Each number is 200 + 20 x the weight over its row's rms, rounded and kept within 0 to 999. Layers, rows and columns count from 0. The size before them is the row's rms in percent of the matrix's.

# layer 4 MLP down (transposed), 2560x640, rms 0.0603, rows 119-159, columns 0-39
101,194,229,222,176,213,197,165,149,229,179,216,155,181,242,211,198,221,220,214,171,200,171,184,207,179,199,204,198,176,233,183,246,174,176,193,184,211,202,200,223
098,202,179,197,227,214,185,197,176,204,164,169,211,185,179,193,200,161,209,184,233,218,182,187,187,218,200,190,220,198,205,223,140,219,177,226,219,213,226,190,230
096,211,229,226,207,190,191,181,206,159,192,233,206,190,242,179,219,203,208,194,213,188,206,186,240,182,177,194,167,222,209,175,193,162,184,208,208,186,173,190,238
101,210,192,185,182,210,180,217,191,175,217,194,203,201,183,198,221,206,198,229,216,174,226,181,201,214,195,184,203,201,166,198,209,172,204,218,212,215,176,209,167
100,199,171,216,179,221,215,183,228,210,181,171,202,211,196,213,198,190,196,199,197,221,168,176,198,195,213,213,203,202,228,198,207,187,199,232,213,180,208,203,191
096,206,200,171,175,222,172,207,162,192,237,190,216,216,215,204,206,156,185,218,197,229,166,181,196,226,203,180,183,231,218,167,229,214,173,205,206,193,198,212,183
101,189,182,218,235,182,192,225,210,229,211,180,171,205,224,227,161,217,199,164,175,173,208,178,185,186,157,201,203,164,172,208,160,236,199,202,196,201,188,202,181
114,213,220,220,227,187,208,231,190,205,178,156,187,205,187,213,201,182,198,165,181,158,220,231,176,162,214,230,208,227,218,184,191,204,194,192,173,223,207,212,195
099,223,220,179,217,197,203,201,237,218,210,175,170,188,186,205,199,195,221,159,220,211,200,229,194,201,225,186,176,247,214,229,210,196,150,197,230,194,218,205,169
103,204,192,189,190,168,217,222,214,202,205,194,214,200,183,223,171,187,204,192,184,196,211,203,200,199,179,186,258,189,205,177,194,209,210,228,174,195,167,230,199
099,181,241,200,174,177,188,217,220,195,235,201,205,208,157,206,193,220,197,183,198,270,180,158,184,200,186,191,202,218,204,187,184,222,172,184,139,196,216,211,226
101,166,245,177,169,224,198,203,215,220,164,172,188,199,172,204,185,213,212,242,207,197,182,183,189,217,231,184,228,171,190,200,196,190,185,210,198,178,193,212,202
091,194,192,198,167,202,202,188,197,201,226,171,169,226,213,181,208,195,228,206,163,200,234,224,198,218,179,185,210,219,219,211,173,199,209,215,179,207,195,232,180
087,160,196,198,170,183,204,173,167,191,219,204,214,200,173,193,208,195,207,196,175,216,196,175,193,202,215,186,156,197,175,201,197,197,214,201,200,213,229,196,175
103,236,212,180,214,172,185,204,182,185,184,195,169,204,204,188,202,170,234,223,173,183,216,197,196,198,204,238,176,208,206,190,171,242,211,208,222,206,223,214,208
114,176,198,211,224,233,144,215,197,218,224,172,189,182,178,156,197,209,198,215,186,192,177,194,200,169,182,199,237,212,196,230,203,213,156,163,209,201,174,217,203
100,217,202,222,210,173,184,213,172,184,210,208,218,191,224,215,208,202,186,204,187,200,198,203,184,194,225,167,223,186,240,196,179,172,198,200,203,204,183,198,229
093,205,221,215,212,172,198,196,218,206,200,158,196,193,208,207,235,197,185,179,205,228,193,201,156,218,185,181,223,186,222,192,171,199,190,171,191,186,181,233,195
105,207,190,188,185,189,193,168,239,193,185,217,202,206,220,185,227,178,181,198,181,234,177,170,254,196,167,227,172,194,186,194,221,199,212,205,205,190,183,208,160
104,230,210,169,218,219,191,200,162,168,207,196,192,179,210,213,241,186,219,220,183,224,216,204,187,200,211,226,220,254,186,193,234,215,223,199,182,197,201,187,210
096,195,219,204,240,165,185,181,200,205,207,232,221,210,195,191,199,211,223,215,186,191,218,202,205,195,201,223,216,209,232,214,164,209,206,237,230,209,182,208,215
091,172,219,225,168,184,202,179,182,194,211,222,212,219,204,188,199,182,185,194,189,227,208,218,194,252,231,205,181,192,210,204,186,174,207,195,193,179,213,216,198
102,186,198,207,221,210,202,202,244,213,200,173,199,217,182,214,232,170,187,212,222,173,235,219,163,178,212,189,209,161,198,205,182,207,188,217,160,172,228,180,206
094,207,163,186,204,181,215,182,218,206,191,223,167,187,198,235,191,178,208,209,211,188,234,180,192,240,181,216,200,194,195,198,165,223,211,212,239,190,178,199,201
095,209,215,222,192,217,192,201,218,220,186,192,217,201,185,183,204,208,210,199,208,194,226,243,193,237,202,182,154,218,201,180,235,194,263,193,175,171,182,210,190
099,177,189,194,190,217,197,194,206,191,189,194,250,186,219,208,212,196,229,183,187,175,196,203,239,183,189,180,166,177,178,199,213,224,217,183,198,235,207,191,188
097,187,182,203,202,152,223,211,197,169,205,207,172,203,179,188,216,167,179,239,144,180,196,218,169,174,207,165,206,197,218,189,161,216,172,179,177,203,222,192,190
109,186,173,209,195,207,191,199,187,229,183,231,223,183,207,202,180,180,172,211,237,231,257,204,246,200,161,173,205,192,206,201,183,190,177,207,181,184,195,202,193
110,218,179,201,196,179,221,217,170,173,175,170,182,171,207,204,208,185,218,208,229,214,200,224,221,234,195,214,197,194,207,219,169,214,186,190,242,194,217,215,234
103,190,172,208,173,203,192,181,175,195,195,232,209,240,212,175,159,210,197,188,171,242,224,196,179,188,217,209,156,170,193,226,185,207,194,207,237,242,192,179,192
095,192,200,196,240,173,202,210,201,198,210,206,175,194,191,210,221,221,210,193,224,197,205,183,208,192,196,221,238,224,163,184,185,236,221,213,214,210,207,186,194
101,214,192,171,209,229,198,187,172,198,154,220,192,202,194,213,223,220,197,187,205,190,198,194,181,226,163,163,231,220,211,212,201,184,193,193,213,213,202,202,159
090,176,237,199,212,208,234,205,232,221,225,195,185,187,198,197,210,217,186,220,190,172,215,204,216,208,203,198,189,201,165,184,193,190,192,163,208,206,250,216,198
108,206,226,210,203,164,225,206,205,183,195,178,208,258,207,187,227,219,180,203,152,202,212,173,188,209,193,198,197,186,182,210,219,194,192,205,204,186,212,183,201
094,207,231,197,217,183,227,207,201,210,198,175,173,226,168,208,224,196,173,192,247,178,190,192,213,188,248,164,191,202,218,181,218,187,204,221,210,193,163,230,193
101,146,201,178,174,164,204,194,204,180,212,168,214,196,180,174,179,225,203,207,168,208,179,171,195,214,202,192,156,218,204,223,182,205,200,219,229,204,173,194,221
112,225,250,220,155,163,214,137,257,196,198,194,201,183,170,197,214,206,218,179,215,182,202,203,202,181,182,200,208,191,200,192,205,195,193,214,169,205,167,180,209
104,215,213,186,200,192,192,212,174,228,199,166,208,175,190,165,188,231,213,190,239,194,152,185,226,181,199,227,159,202,173,155,203,216,220,217,196,200,168,206,206
105,220,236,215,193,187,216,219,214,197,180,242,236,163,165,205,176,185,193,206,204,235,195,198,206,212,213,191,182,175,199,203,187,192,199,186,213,244,183,205,181
089,226,216,233,192,163,204,225,221,215,223,194,182,210,234,219,221,212,182,177,216,203,235,203,210,215,186,195,212,208,210,222,202,181,233,198,182,205,204,201,206
096,196,206,197,196,197,199,228,205,181,192,187,207,211,211,171,208,190,194,200,205,195,223,164,208,204,160,216,234,224,219,202,193,215,238,224,172,147,182,192,217
# layer 4 MLP up, 2560x640, rms 0.0783, rows 120-159, columns 0-39
087,212,229,215,175,161,254,201,175,183,222,193,229,201,175,217,170,168,200,215,154,191,214,228,191,155,200,173,198,219,205,190,196,197,191,205,200,219,173,181,192
101,223,207,163,211,235,216,227,203,221,212,185,207,216,156,231,183,234,206,204,197,207,207,186,227,202,184,193,184,191,203,185,170,217,208,183,200,183,158,197,233
106,203,211,206,206,179,211,178,221,204,179,221,185,215,188,194,198,206,213,189,223,210,171,172,223,205,190,192,174,187,187,223,201,220,170,212,239,158,202,218,203
099,186,178,164,198,197,193,210,209,231,192,224,215,198,227,201,208,190,187,183,203,207,230,190,222,174,190,253,188,206,186,198,201,204,254,213,218,168,203,208,188
102,215,197,197,225,242,211,184,199,209,203,219,199,214,199,171,186,194,195,209,217,222,219,187,202,256,195,159,177,214,216,218,222,223,188,218,227,219,216,219,183
094,186,213,175,187,206,181,213,230,202,239,195,194,234,221,192,200,207,215,215,197,208,188,195,214,153,204,224,178,166,211,217,211,186,165,204,197,204,220,209,180
110,207,200,238,195,216,177,191,212,203,204,219,208,200,206,204,204,218,229,193,259,192,190,208,193,214,240,197,200,178,192,189,176,202,190,189,200,210,206,181,194
091,152,200,219,197,198,227,195,181,213,198,205,172,194,195,223,218,173,202,209,195,167,192,203,209,224,190,195,179,204,228,233,200,190,237,156,200,189,197,169,187
101,223,196,177,182,192,238,172,164,198,184,224,178,201,192,215,254,199,176,218,185,203,175,211,235,201,217,197,203,199,192,198,231,173,184,172,197,219,181,164,170
104,205,205,207,217,205,190,182,193,200,191,202,192,185,181,201,220,175,178,209,205,225,211,193,234,179,203,196,205,217,226,226,234,205,214,245,157,174,189,267,178
091,208,210,217,183,240,164,205,217,203,219,205,203,222,202,215,185,185,197,224,195,182,200,159,206,192,191,223,203,176,187,194,197,192,216,210,172,166,216,189,206
097,182,217,204,203,203,219,212,219,212,186,213,167,207,186,196,250,179,166,199,203,172,200,191,149,182,198,153,166,212,217,220,198,167,170,178,206,167,205,225,209
099,188,184,199,222,196,213,209,206,182,220,212,204,204,205,190,206,223,219,210,199,203,192,198,223,209,220,184,187,210,228,165,198,197,186,244,217,193,178,191,229
102,195,167,214,194,158,218,187,190,224,189,206,194,215,235,219,185,207,231,188,230,239,166,195,198,229,219,194,174,217,202,195,179,185,215,216,192,221,220,206,230
103,219,204,170,201,227,215,218,199,230,207,190,178,213,207,197,174,176,249,218,203,210,188,176,186,204,221,224,227,238,195,204,226,225,199,234,208,201,215,190,223
098,162,211,188,246,220,214,193,217,234,211,200,184,198,206,192,197,189,214,181,214,217,198,229,244,248,218,208,167,215,209,184,208,220,178,162,234,239,213,227,203
090,218,215,236,148,209,225,235,207,197,209,202,201,204,159,214,245,201,235,187,216,198,212,202,232,196,198,205,223,233,176,187,187,176,222,188,201,205,187,237,170
106,179,161,187,183,167,206,172,201,217,179,221,165,177,237,210,217,189,177,210,202,205,202,223,177,190,225,198,160,211,203,218,203,216,202,196,207,198,186,214,200
102,202,183,215,203,246,230,192,220,169,215,204,177,234,181,194,198,172,212,206,158,241,220,206,200,174,198,210,191,185,205,196,170,221,224,196,199,222,192,198,179
100,205,192,191,200,194,193,208,177,179,180,174,202,201,167,206,186,255,215,183,216,208,199,226,215,185,195,186,213,209,213,231,195,217,199,208,231,207,199,218,186
093,175,195,194,206,185,191,205,194,217,181,209,224,218,207,208,195,197,196,199,192,225,209,195,177,177,208,207,178,191,189,176,203,163,193,182,207,177,198,191,210
097,188,197,204,184,193,209,169,191,222,199,221,240,177,182,175,180,228,199,191,197,187,204,239,213,193,194,191,193,218,197,225,169,185,220,197,203,197,248,195,209
092,186,205,204,204,212,214,201,203,191,206,171,165,179,197,163,187,199,214,224,219,207,252,181,190,204,247,185,222,197,187,212,208,199,183,191,240,199,230,215,222
092,224,190,210,230,203,198,179,205,245,178,178,217,205,215,206,215,158,204,211,170,177,184,227,186,200,226,222,184,173,216,195,216,187,175,182,199,205,211,226,213
110,182,180,222,168,204,225,144,211,241,212,212,219,183,221,216,172,162,188,191,208,202,201,179,238,204,224,191,203,219,180,192,229,220,210,150,194,191,187,236,197
102,193,186,216,188,185,200,224,207,228,191,192,191,235,190,205,196,195,221,218,191,233,191,195,215,207,177,205,244,177,207,205,213,162,183,206,175,196,247,211,191
107,174,187,207,211,215,229,199,194,209,199,198,199,175,198,187,246,142,189,190,169,224,190,236,170,189,190,212,216,200,200,208,179,206,223,208,194,174,177,239,226
109,223,188,221,213,164,200,207,179,183,191,185,185,179,191,202,198,193,207,221,165,198,168,223,189,186,217,212,145,209,181,196,172,211,229,192,216,179,230,225,213
106,183,199,192,178,209,185,193,176,208,178,202,200,205,226,196,204,172,176,204,215,186,223,210,205,190,212,237,212,212,213,232,218,227,202,212,171,161,225,191,192
103,191,199,207,190,213,202,224,198,220,236,218,209,177,224,182,185,190,202,154,201,208,179,206,182,227,188,228,198,209,217,166,199,196,190,186,179,226,208,211,202
105,199,198,215,234,167,193,189,166,215,175,199,204,193,226,183,196,209,183,196,214,195,238,179,239,201,233,229,223,172,164,199,224,214,233,219,205,202,192,216,242
089,247,189,181,209,172,166,195,166,201,193,183,185,200,194,204,177,191,210,201,200,172,172,227,181,175,189,236,227,195,204,194,195,179,223,202,179,193,187,175,202
102,220,196,217,238,211,223,204,235,175,224,165,198,195,215,200,212,195,200,198,198,211,212,196,219,228,189,174,224,203,197,198,188,218,203,193,236,186,182,212,211
101,194,198,199,169,174,202,168,200,223,207,186,195,173,196,217,172,200,176,211,219,211,219,184,196,187,179,180,184,183,194,236,208,196,200,175,212,214,215,170,204
105,208,190,218,187,180,229,204,193,254,186,202,195,186,241,242,178,211,239,207,194,199,158,181,226,203,185,182,199,207,201,196,218,211,206,246,195,183,188,175,187
113,213,242,201,192,211,213,180,179,173,176,185,192,181,179,205,193,199,192,205,233,185,189,210,204,173,216,213,213,228,207,228,186,201,230,215,218,181,174,196,188
100,231,217,225,202,197,235,170,207,230,184,216,187,192,201,215,174,207,188,175,232,204,173,209,181,176,225,215,201,179,207,209,190,192,213,212,196,215,201,238,205
101,209,212,222,182,216,215,220,214,214,175,197,212,191,203,167,235,183,189,204,185,180,205,198,207,229,197,226,201,237,201,181,156,204,171,194,219,183,200,166,220
083,174,223,170,192,213,226,153,179,209,188,197,225,228,207,182,212,205,206,178,203,180,168,187,204,181,233,192,221,161,196,205,207,218,200,217,208,206,197,167,214
104,193,226,219,184,171,224,220,185,218,208,248,214,199,182,185,231,208,181,231,212,220,217,185,205,199,206,232,215,193,194,163,196,208,202,205,194,214,196,245,176